config = dict(
    n_layer=22,
    d_model=128,
    n_head=2,
    n_kv_head=2,
    head_dim=64,
    d_mlp=512,
    vocab_size=4096,
    activation='tanh_gelu',
    norm='rmsnorm',
    norm_place='pre',
    norm_eps=1e-05,
    positions='rope',
    rope_base=44200.0,
    rope_fraction=1.0,
    qk_norm=False,
    attn_scale=0.125,
    bias='none',
    tie_embeddings=False,
    parallel_block=True,
    init='normal',
    init_std_qkv=0.0614,
    init_std_o=0.00926,
    init_std_up=0.0614,
    init_std_down=0.00463,
    optimizer='muon',
    lr=0.00769,
    lr_mult_o=4.0,
    beta1=0.95,
    lr_head=0.00809,
    warmup_steps=200,
    schedule='wsd',
    decay_fraction=0.88,
    decay_shape='square',
    final_lr_fraction=0.0,
    batch_tokens=[8192, 16384, 24576],
    seq_len=128,
    doc_mask=True,
    train_tokens=102000000,
    steps=6899,
    dataset='wikipedia_en',
)
Each number is 200 + 30 x the weight over the matrix's rms, rounded and kept within 0 to 999. Layers, rows and columns count from 0.

# o: layer 8 attention output (transposed), 128x128, rms 0.328, rows 57-63, columns 0-63
# v: layer 8 attention value, 128x128, rms 0.0855, rows 58-63, columns 0-63
# q: layer 8 attention query, 128x128, rms 0.142, rows 64-81, columns 0-63
# k: layer 8 attention key, 128x128, rms 0.145, rows 64-81, columns 0-63
o57,176,177,148,215,208,256,247,229,252,215,203,186,214,203,174,225,216,207,186,214,230,229,228,164,199,190,230,208,245,173,174,231,158,235,201,193,215,189,216,159,189,183,172,205,228,207,168,195,186,198,232,192,191,169,201,164,195,207,167,187,220,186,220,172
v58,205,193,164,191,181,251,258,243,222,152,225,209,183,261,193,205,223,274,173,224,189,189,171,158,267,159,190,172,236,169,145,248,153,241,235,185,197,166,209,230,181,191,186,251,172,188,254,204,224,174,185,224,224,258,235,199,196,273,203,253,152,182,211,194
o58,278,153,154,243,195,274,155,216,198,271,124,214,208,207,167,230,176,140,245,179,187,283,178,179,201,235,253,212,249,169,269,247,224,236,182,213,213,227,212,239,198,140,184,257,193,206,221,185,200,216,132,178,188,214,228,217,210,173,209,216,231,206,225,203
v59,212,177,204,257,180,199,119,202,175,177,163,234,206,234,192,172,240,178,204,225,236,279,180,200,217,164,239,153,197,228,170,213,183,182,233,214,214,206,242,211,200,264,251,188,177,182,178,177,155,207,128,207,165,195,220,174,165,209,220,209,206,225,207,219
o59,229,242,184,182,170,134,199,215,181,212,179,180,151,174,171,209,212,189,151,207,108,206,219,211,162,202,196,143,193,142,190,217,259,229,187,229,211,192,200,141,127,157,182,244,239,212,223,221,174,196,194,225,229,165,195,175,246,218,192,243,162,180,208,235
v60,187,201,183,209,234,162,148,181,205,196,233,179,171,194,192,174,205,193,209,194,185,197,238,173,186,209,163,190,184,186,169,190,210,195,231,187,218,172,231,155,204,187,220,237,202,193,194,220,197,210,174,217,214,190,223,177,213,242,234,215,216,208,181,219
o60,216,221,203,194,200,186,186,226,215,175,207,181,211,220,197,241,237,178,180,212,188,187,169,223,154,211,215,134,242,190,210,213,220,186,227,169,183,197,213,202,240,172,176,199,188,219,174,231,244,174,225,212,185,220,164,193,167,167,196,186,187,186,241,211
v61,196,182,203,204,232,196,209,200,178,169,198,209,204,186,193,178,209,194,213,216,199,194,233,178,204,205,190,244,192,160,162,239,165,204,205,182,157,221,177,174,155,177,164,269,204,192,224,231,255,167,194,194,252,125,223,188,187,176,214,163,156,210,238,225
o61,183,181,246,214,167,189,174,192,215,248,231,176,173,189,139,210,140,198,204,205,226,243,188,213,192,167,223,187,182,240,204,152,179,180,230,156,213,212,243,233,203,206,213,170,143,158,131,201,233,229,179,229,204,204,225,133,212,189,222,248,214,207,166,167
v62,207,213,210,199,192,190,190,194,170,180,192,239,209,234,190,196,204,210,178,205,216,207,199,223,212,216,133,158,223,191,181,182,193,163,220,192,174,195,177,203,206,166,165,273,286,192,281,209,210,202,229,238,208,188,197,249,209,185,241,180,213,191,219,202
o62,210,239,168,207,188,207,193,175,170,223,221,177,205,177,222,216,167,210,215,201,181,214,222,171,192,198,242,240,184,213,217,224,213,176,168,180,194,162,262,217,169,226,194,169,165,176,168,157,229,195,232,224,189,206,202,172,163,228,213,232,189,193,213,188
v63,189,214,198,227,207,176,222,179,224,132,165,203,240,199,218,169,194,200,177,227,153,273,205,212,174,225,164,202,181,185,237,225,235,220,169,201,187,182,243,183,181,170,265,262,193,211,215,210,229,177,202,174,221,216,185,158,211,220,207,204,157,157,198,242
o63,198,206,246,228,171,180,246,161,214,202,211,218,248,190,204,248,156,239,166,182,229,189,136,140,203,178,289,231,206,206,196,196,164,193,202,147,244,196,200,209,223,206,178,135,200,191,194,185,200,203,173,213,233,197,175,240,231,186,171,215,195,190,196,214
q64,188,212,182,198,224,198,189,199,228,216,228,219,181,209,192,187,179,176,176,186,207,239,190,209,201,204,215,178,195,220,176,174,197,225,166,224,206,199,210,170,206,190,208,216,194,205,210,136,182,247,232,186,160,166,182,173,177,182,214,212,216,181,207,216
k64,159,186,185,241,167,246,224,227,221,204,186,267,233,126,180,204,122,168,176,121,164,243,126,176,181,188,230,148,228,219,90,190,261,180,219,184,187,253,215,141,197,195,222,254,198,196,194,142,213,157,222,193,209,239,171,236,205,222,267,204,256,194,193,225
q65,228,177,263,162,244,176,174,211,162,166,225,167,205,157,165,211,251,259,242,266,205,140,275,171,148,204,217,226,148,147,320,218,123,141,176,154,235,225,222,276,216,173,168,179,236,137,188,313,223,222,180,213,210,196,266,182,259,223,172,129,134,265,202,154
k65,195,206,214,171,234,223,191,167,217,176,192,199,184,251,240,197,225,185,197,217,211,207,226,222,234,223,178,200,174,204,240,180,183,207,207,168,193,181,210,243,188,200,184,181,194,201,193,195,174,238,193,160,143,229,193,150,174,208,153,248,226,172,204,170
q66,167,216,158,208,173,163,208,225,171,261,237,222,195,168,207,228,171,213,214,192,179,222,178,235,197,201,164,196,203,216,157,163,232,192,149,278,198,250,199,156,164,248,220,212,166,200,234,181,185,206,210,190,201,222,190,228,174,153,229,248,224,134,188,224
k66,188,212,204,180,220,245,193,233,163,170,209,213,240,161,238,164,171,166,197,181,182,163,160,217,168,241,223,175,226,194,231,202,182,190,210,208,189,239,224,170,244,201,229,193,182,147,226,193,214,221,254,196,234,198,186,234,175,203,194,202,174,219,225,178
q67,220,205,218,216,215,169,227,199,184,195,172,166,211,260,171,210,231,264,199,218,165,188,209,141,184,184,192,222,185,180,224,223,195,196,248,177,172,150,200,240,214,145,176,211,227,204,181,251,207,146,218,216,226,183,200,215,183,207,176,174,213,245,222,192
k67,165,216,186,194,139,157,218,227,158,230,205,210,189,150,200,215,222,217,239,179,189,221,187,203,214,190,195,183,190,211,127,205,203,226,192,227,227,207,195,198,165,199,177,245,170,254,230,217,184,220,175,222,231,191,210,238,161,136,201,168,225,167,192,202
q68,130,214,175,187,180,210,232,242,197,224,203,198,124,175,246,187,191,198,190,238,189,232,200,195,202,184,196,211,224,218,157,214,169,168,192,227,150,224,175,220,199,195,206,181,189,196,227,206,138,200,224,185,225,186,163,245,166,183,182,168,246,180,199,193
k68,184,216,197,160,230,219,130,206,229,245,187,210,241,184,160,262,233,174,139,143,238,225,208,162,167,161,177,166,165,210,180,175,224,221,196,191,236,211,231,178,170,163,179,203,193,140,189,233,226,215,216,175,186,204,215,235,166,147,155,238,127,220,146,156
q69,188,212,250,248,172,194,213,205,181,133,194,227,197,259,208,225,224,181,192,147,172,209,140,227,221,212,165,183,222,208,154,209,285,245,188,180,177,218,204,167,182,206,203,195,227,238,215,132,174,171,174,204,211,201,138,228,217,229,174,237,181,200,216,206
k69,212,154,204,230,189,167,205,273,189,159,206,216,209,158,156,215,181,192,185,180,164,186,198,172,171,163,205,233,222,238,191,217,199,211,182,215,194,222,198,200,243,141,182,167,227,129,151,223,181,180,223,202,232,233,182,227,185,170,231,209,185,258,184,237
q70,186,159,266,203,211,224,218,200,203,184,212,150,187,170,224,201,207,205,171,204,208,192,169,228,210,178,193,227,199,227,226,184,161,180,201,209,258,200,154,284,187,153,196,219,203,134,207,245,182,208,125,164,168,187,244,226,245,203,251,193,258,157,193,203
k70,191,228,188,140,175,145,197,154,169,191,176,194,149,203,202,241,237,200,207,247,227,183,206,203,161,244,228,270,228,198,215,247,201,225,195,182,247,168,168,246,220,140,227,227,178,181,202,208,187,207,197,193,176,260,181,191,201,170,184,220,211,172,182,122
q71,253,164,238,221,207,235,173,203,189,175,192,180,171,209,249,238,247,207,200,202,188,189,148,222,183,157,212,150,187,246,189,218,166,171,173,189,262,288,202,170,170,210,208,152,202,197,220,220,194,200,181,165,215,132,223,206,200,229,172,167,250,167,187,205
k71,170,236,190,260,224,240,200,221,170,182,254,239,206,201,253,207,168,233,186,234,266,221,219,204,209,225,156,216,209,212,244,225,220,244,188,182,180,194,233,215,183,200,202,210,200,251,177,231,213,191,211,197,161,197,190,209,169,217,177,151,162,213,145,151
q72,153,183,235,211,242,205,202,224,224,215,260,207,166,201,168,211,186,261,196,229,183,150,246,205,144,188,221,204,217,234,249,178,218,160,225,242,158,207,245,180,179,187,185,200,203,187,208,207,203,204,193,170,223,201,226,189,195,222,207,196,160,225,192,201
k72,217,168,202,188,238,206,179,128,204,203,115,194,209,213,236,162,208,204,193,241,191,233,188,254,212,176,219,179,195,195,234,208,144,168,208,197,210,209,154,196,173,191,210,165,205,172,217,160,202,203,203,140,181,187,196,176,210,205,169,164,211,165,231,209
q73,189,224,195,196,173,159,218,186,240,212,222,263,191,214,193,216,212,231,135,238,174,166,215,186,174,168,217,192,185,195,201,164,191,218,201,190,161,202,223,179,178,223,153,214,182,229,189,210,251,212,191,158,196,225,270,224,156,170,194,236,137,207,189,211
k73,201,197,236,174,205,174,219,190,222,203,135,167,184,176,165,187,215,205,217,183,189,178,181,189,163,222,208,171,222,219,175,194,206,199,206,176,179,163,207,184,194,206,172,185,157,220,200,193,187,223,144,197,243,220,190,197,294,273,176,205,152,171,254,131
q74,167,186,220,229,178,198,202,191,168,214,213,199,219,165,196,218,201,172,214,212,189,243,183,206,262,201,208,204,190,240,160,120,217,202,165,182,187,236,170,228,200,191,222,230,218,193,203,173,184,171,249,206,199,246,185,200,218,229,251,224,238,269,168,228
k74,205,226,171,134,226,202,176,179,183,188,166,180,137,241,136,197,193,205,210,164,151,217,190,180,204,168,243,193,199,168,155,226,169,162,155,161,218,240,242,211,138,165,219,252,202,211,169,149,193,152,238,200,198,155,208,210,249,152,210,156,210,190,207,205
q75,218,226,211,226,252,169,206,224,184,155,249,187,126,160,123,224,188,200,158,164,242,216,176,178,194,142,186,251,201,206,249,211,199,187,199,212,175,189,201,200,267,186,187,217,186,222,162,190,166,181,192,187,254,210,190,219,177,226,244,196,183,210,178,175
k75,176,181,201,195,184,109,225,195,207,168,163,198,274,215,196,194,150,177,176,201,153,196,216,170,199,230,239,197,198,211,206,178,211,253,190,217,190,231,188,161,225,183,213,152,199,185,188,221,175,232,194,229,205,222,201,174,212,142,220,206,170,173,230,174
q76,187,216,145,182,169,156,275,253,196,183,234,212,145,231,211,198,199,151,223,197,220,207,249,177,204,152,179,178,218,183,160,182,215,246,287,220,209,134,207,168,236,179,174,170,144,193,218,199,212,191,199,181,180,221,214,174,222,189,177,200,240,188,153,231
k76,220,156,209,250,199,197,214,237,229,205,183,246,202,166,187,189,217,194,193,215,226,245,176,175,152,227,227,202,227,233,148,218,238,198,126,206,264,178,222,186,234,178,180,179,185,229,212,230,249,144,186,174,205,170,192,199,205,155,211,236,237,256,217,210
q77,164,223,237,194,178,179,187,209,208,194,198,203,210,203,203,197,148,191,148,237,228,189,255,174,189,222,177,167,185,162,186,197,212,189,249,214,177,192,111,183,226,207,184,184,217,203,192,232,199,182,168,232,163,208,208,226,210,242,156,223,189,202,228,146
k77,200,200,195,175,202,179,205,207,191,167,215,205,165,193,160,235,215,185,159,203,213,220,251,295,198,163,183,203,168,182,205,177,180,199,228,124,170,225,127,223,164,183,234,201,182,198,223,190,184,223,191,184,244,204,248,197,154,169,165,186,191,233,220,198
q78,202,225,170,212,189,242,175,204,201,206,208,138,193,217,201,238,192,238,197,248,218,180,189,145,241,170,212,192,243,154,199,173,192,146,192,165,188,211,216,232,153,223,225,198,225,172,214,208,213,192,214,194,205,228,269,182,216,162,254,183,207,187,177,207
k78,237,220,142,256,144,225,165,226,203,171,140,169,212,204,192,215,151,207,192,260,224,254,187,211,158,170,209,205,266,201,195,180,187,164,156,188,210,236,214,247,214,187,231,257,190,173,199,177,256,250,162,215,189,232,206,233,206,267,158,202,221,188,158,221
q79,244,209,170,159,192,215,160,198,214,219,209,154,206,204,218,243,213,157,232,194,199,211,188,196,213,188,156,162,225,240,168,186,229,218,201,197,156,228,162,155,225,215,182,182,155,186,228,171,240,127,179,227,174,195,198,208,212,179,174,203,216,214,222,181
k79,179,214,179,160,225,179,149,179,241,241,208,218,209,230,189,187,188,197,207,203,192,198,150,172,174,158,188,252,204,245,146,193,212,194,212,203,171,199,225,153,207,175,160,160,241,173,189,183,220,189,149,240,164,169,195,214,186,155,227,196,183,235,149,185
q80,250,180,244,185,176,236,248,216,175,175,210,196,180,191,172,219,258,276,229,216,160,177,234,255,169,173,205,156,162,220,221,186,221,174,170,195,163,157,205,230,202,180,201,225,180,191,211,213,190,160,191,146,166,200,216,197,230,225,195,173,217,174,218,171
k80,155,165,202,178,180,176,218,163,162,189,145,173,210,157,246,256,259,219,235,145,254,221,237,196,208,240,200,244,167,184,184,199,200,261,198,187,197,169,187,243,170,199,249,190,217,239,213,191,184,211,180,249,203,156,278,122,192,173,216,211,184,167,169,181
q81,256,242,208,136,182,221,203,142,218,128,273,178,208,208,177,219,236,210,256,185,129,175,233,98,191,233,161,200,199,184,201,173,191,178,190,217,221,198,220,223,204,168,217,219,217,226,209,273,159,170,182,187,184,227,216,200,199,188,192,221,169,202,214,191
k81,210,205,199,153,197,174,221,179,139,134,204,235,210,147,163,192,229,194,237,154,208,171,161,223,201,154,192,190,180,169,190,268,240,243,192,176,189,226,210,236,219,154,212,244,179,210,268,211,237,237,167,209,195,212,192,237,249,197,227,252,220,177,231,173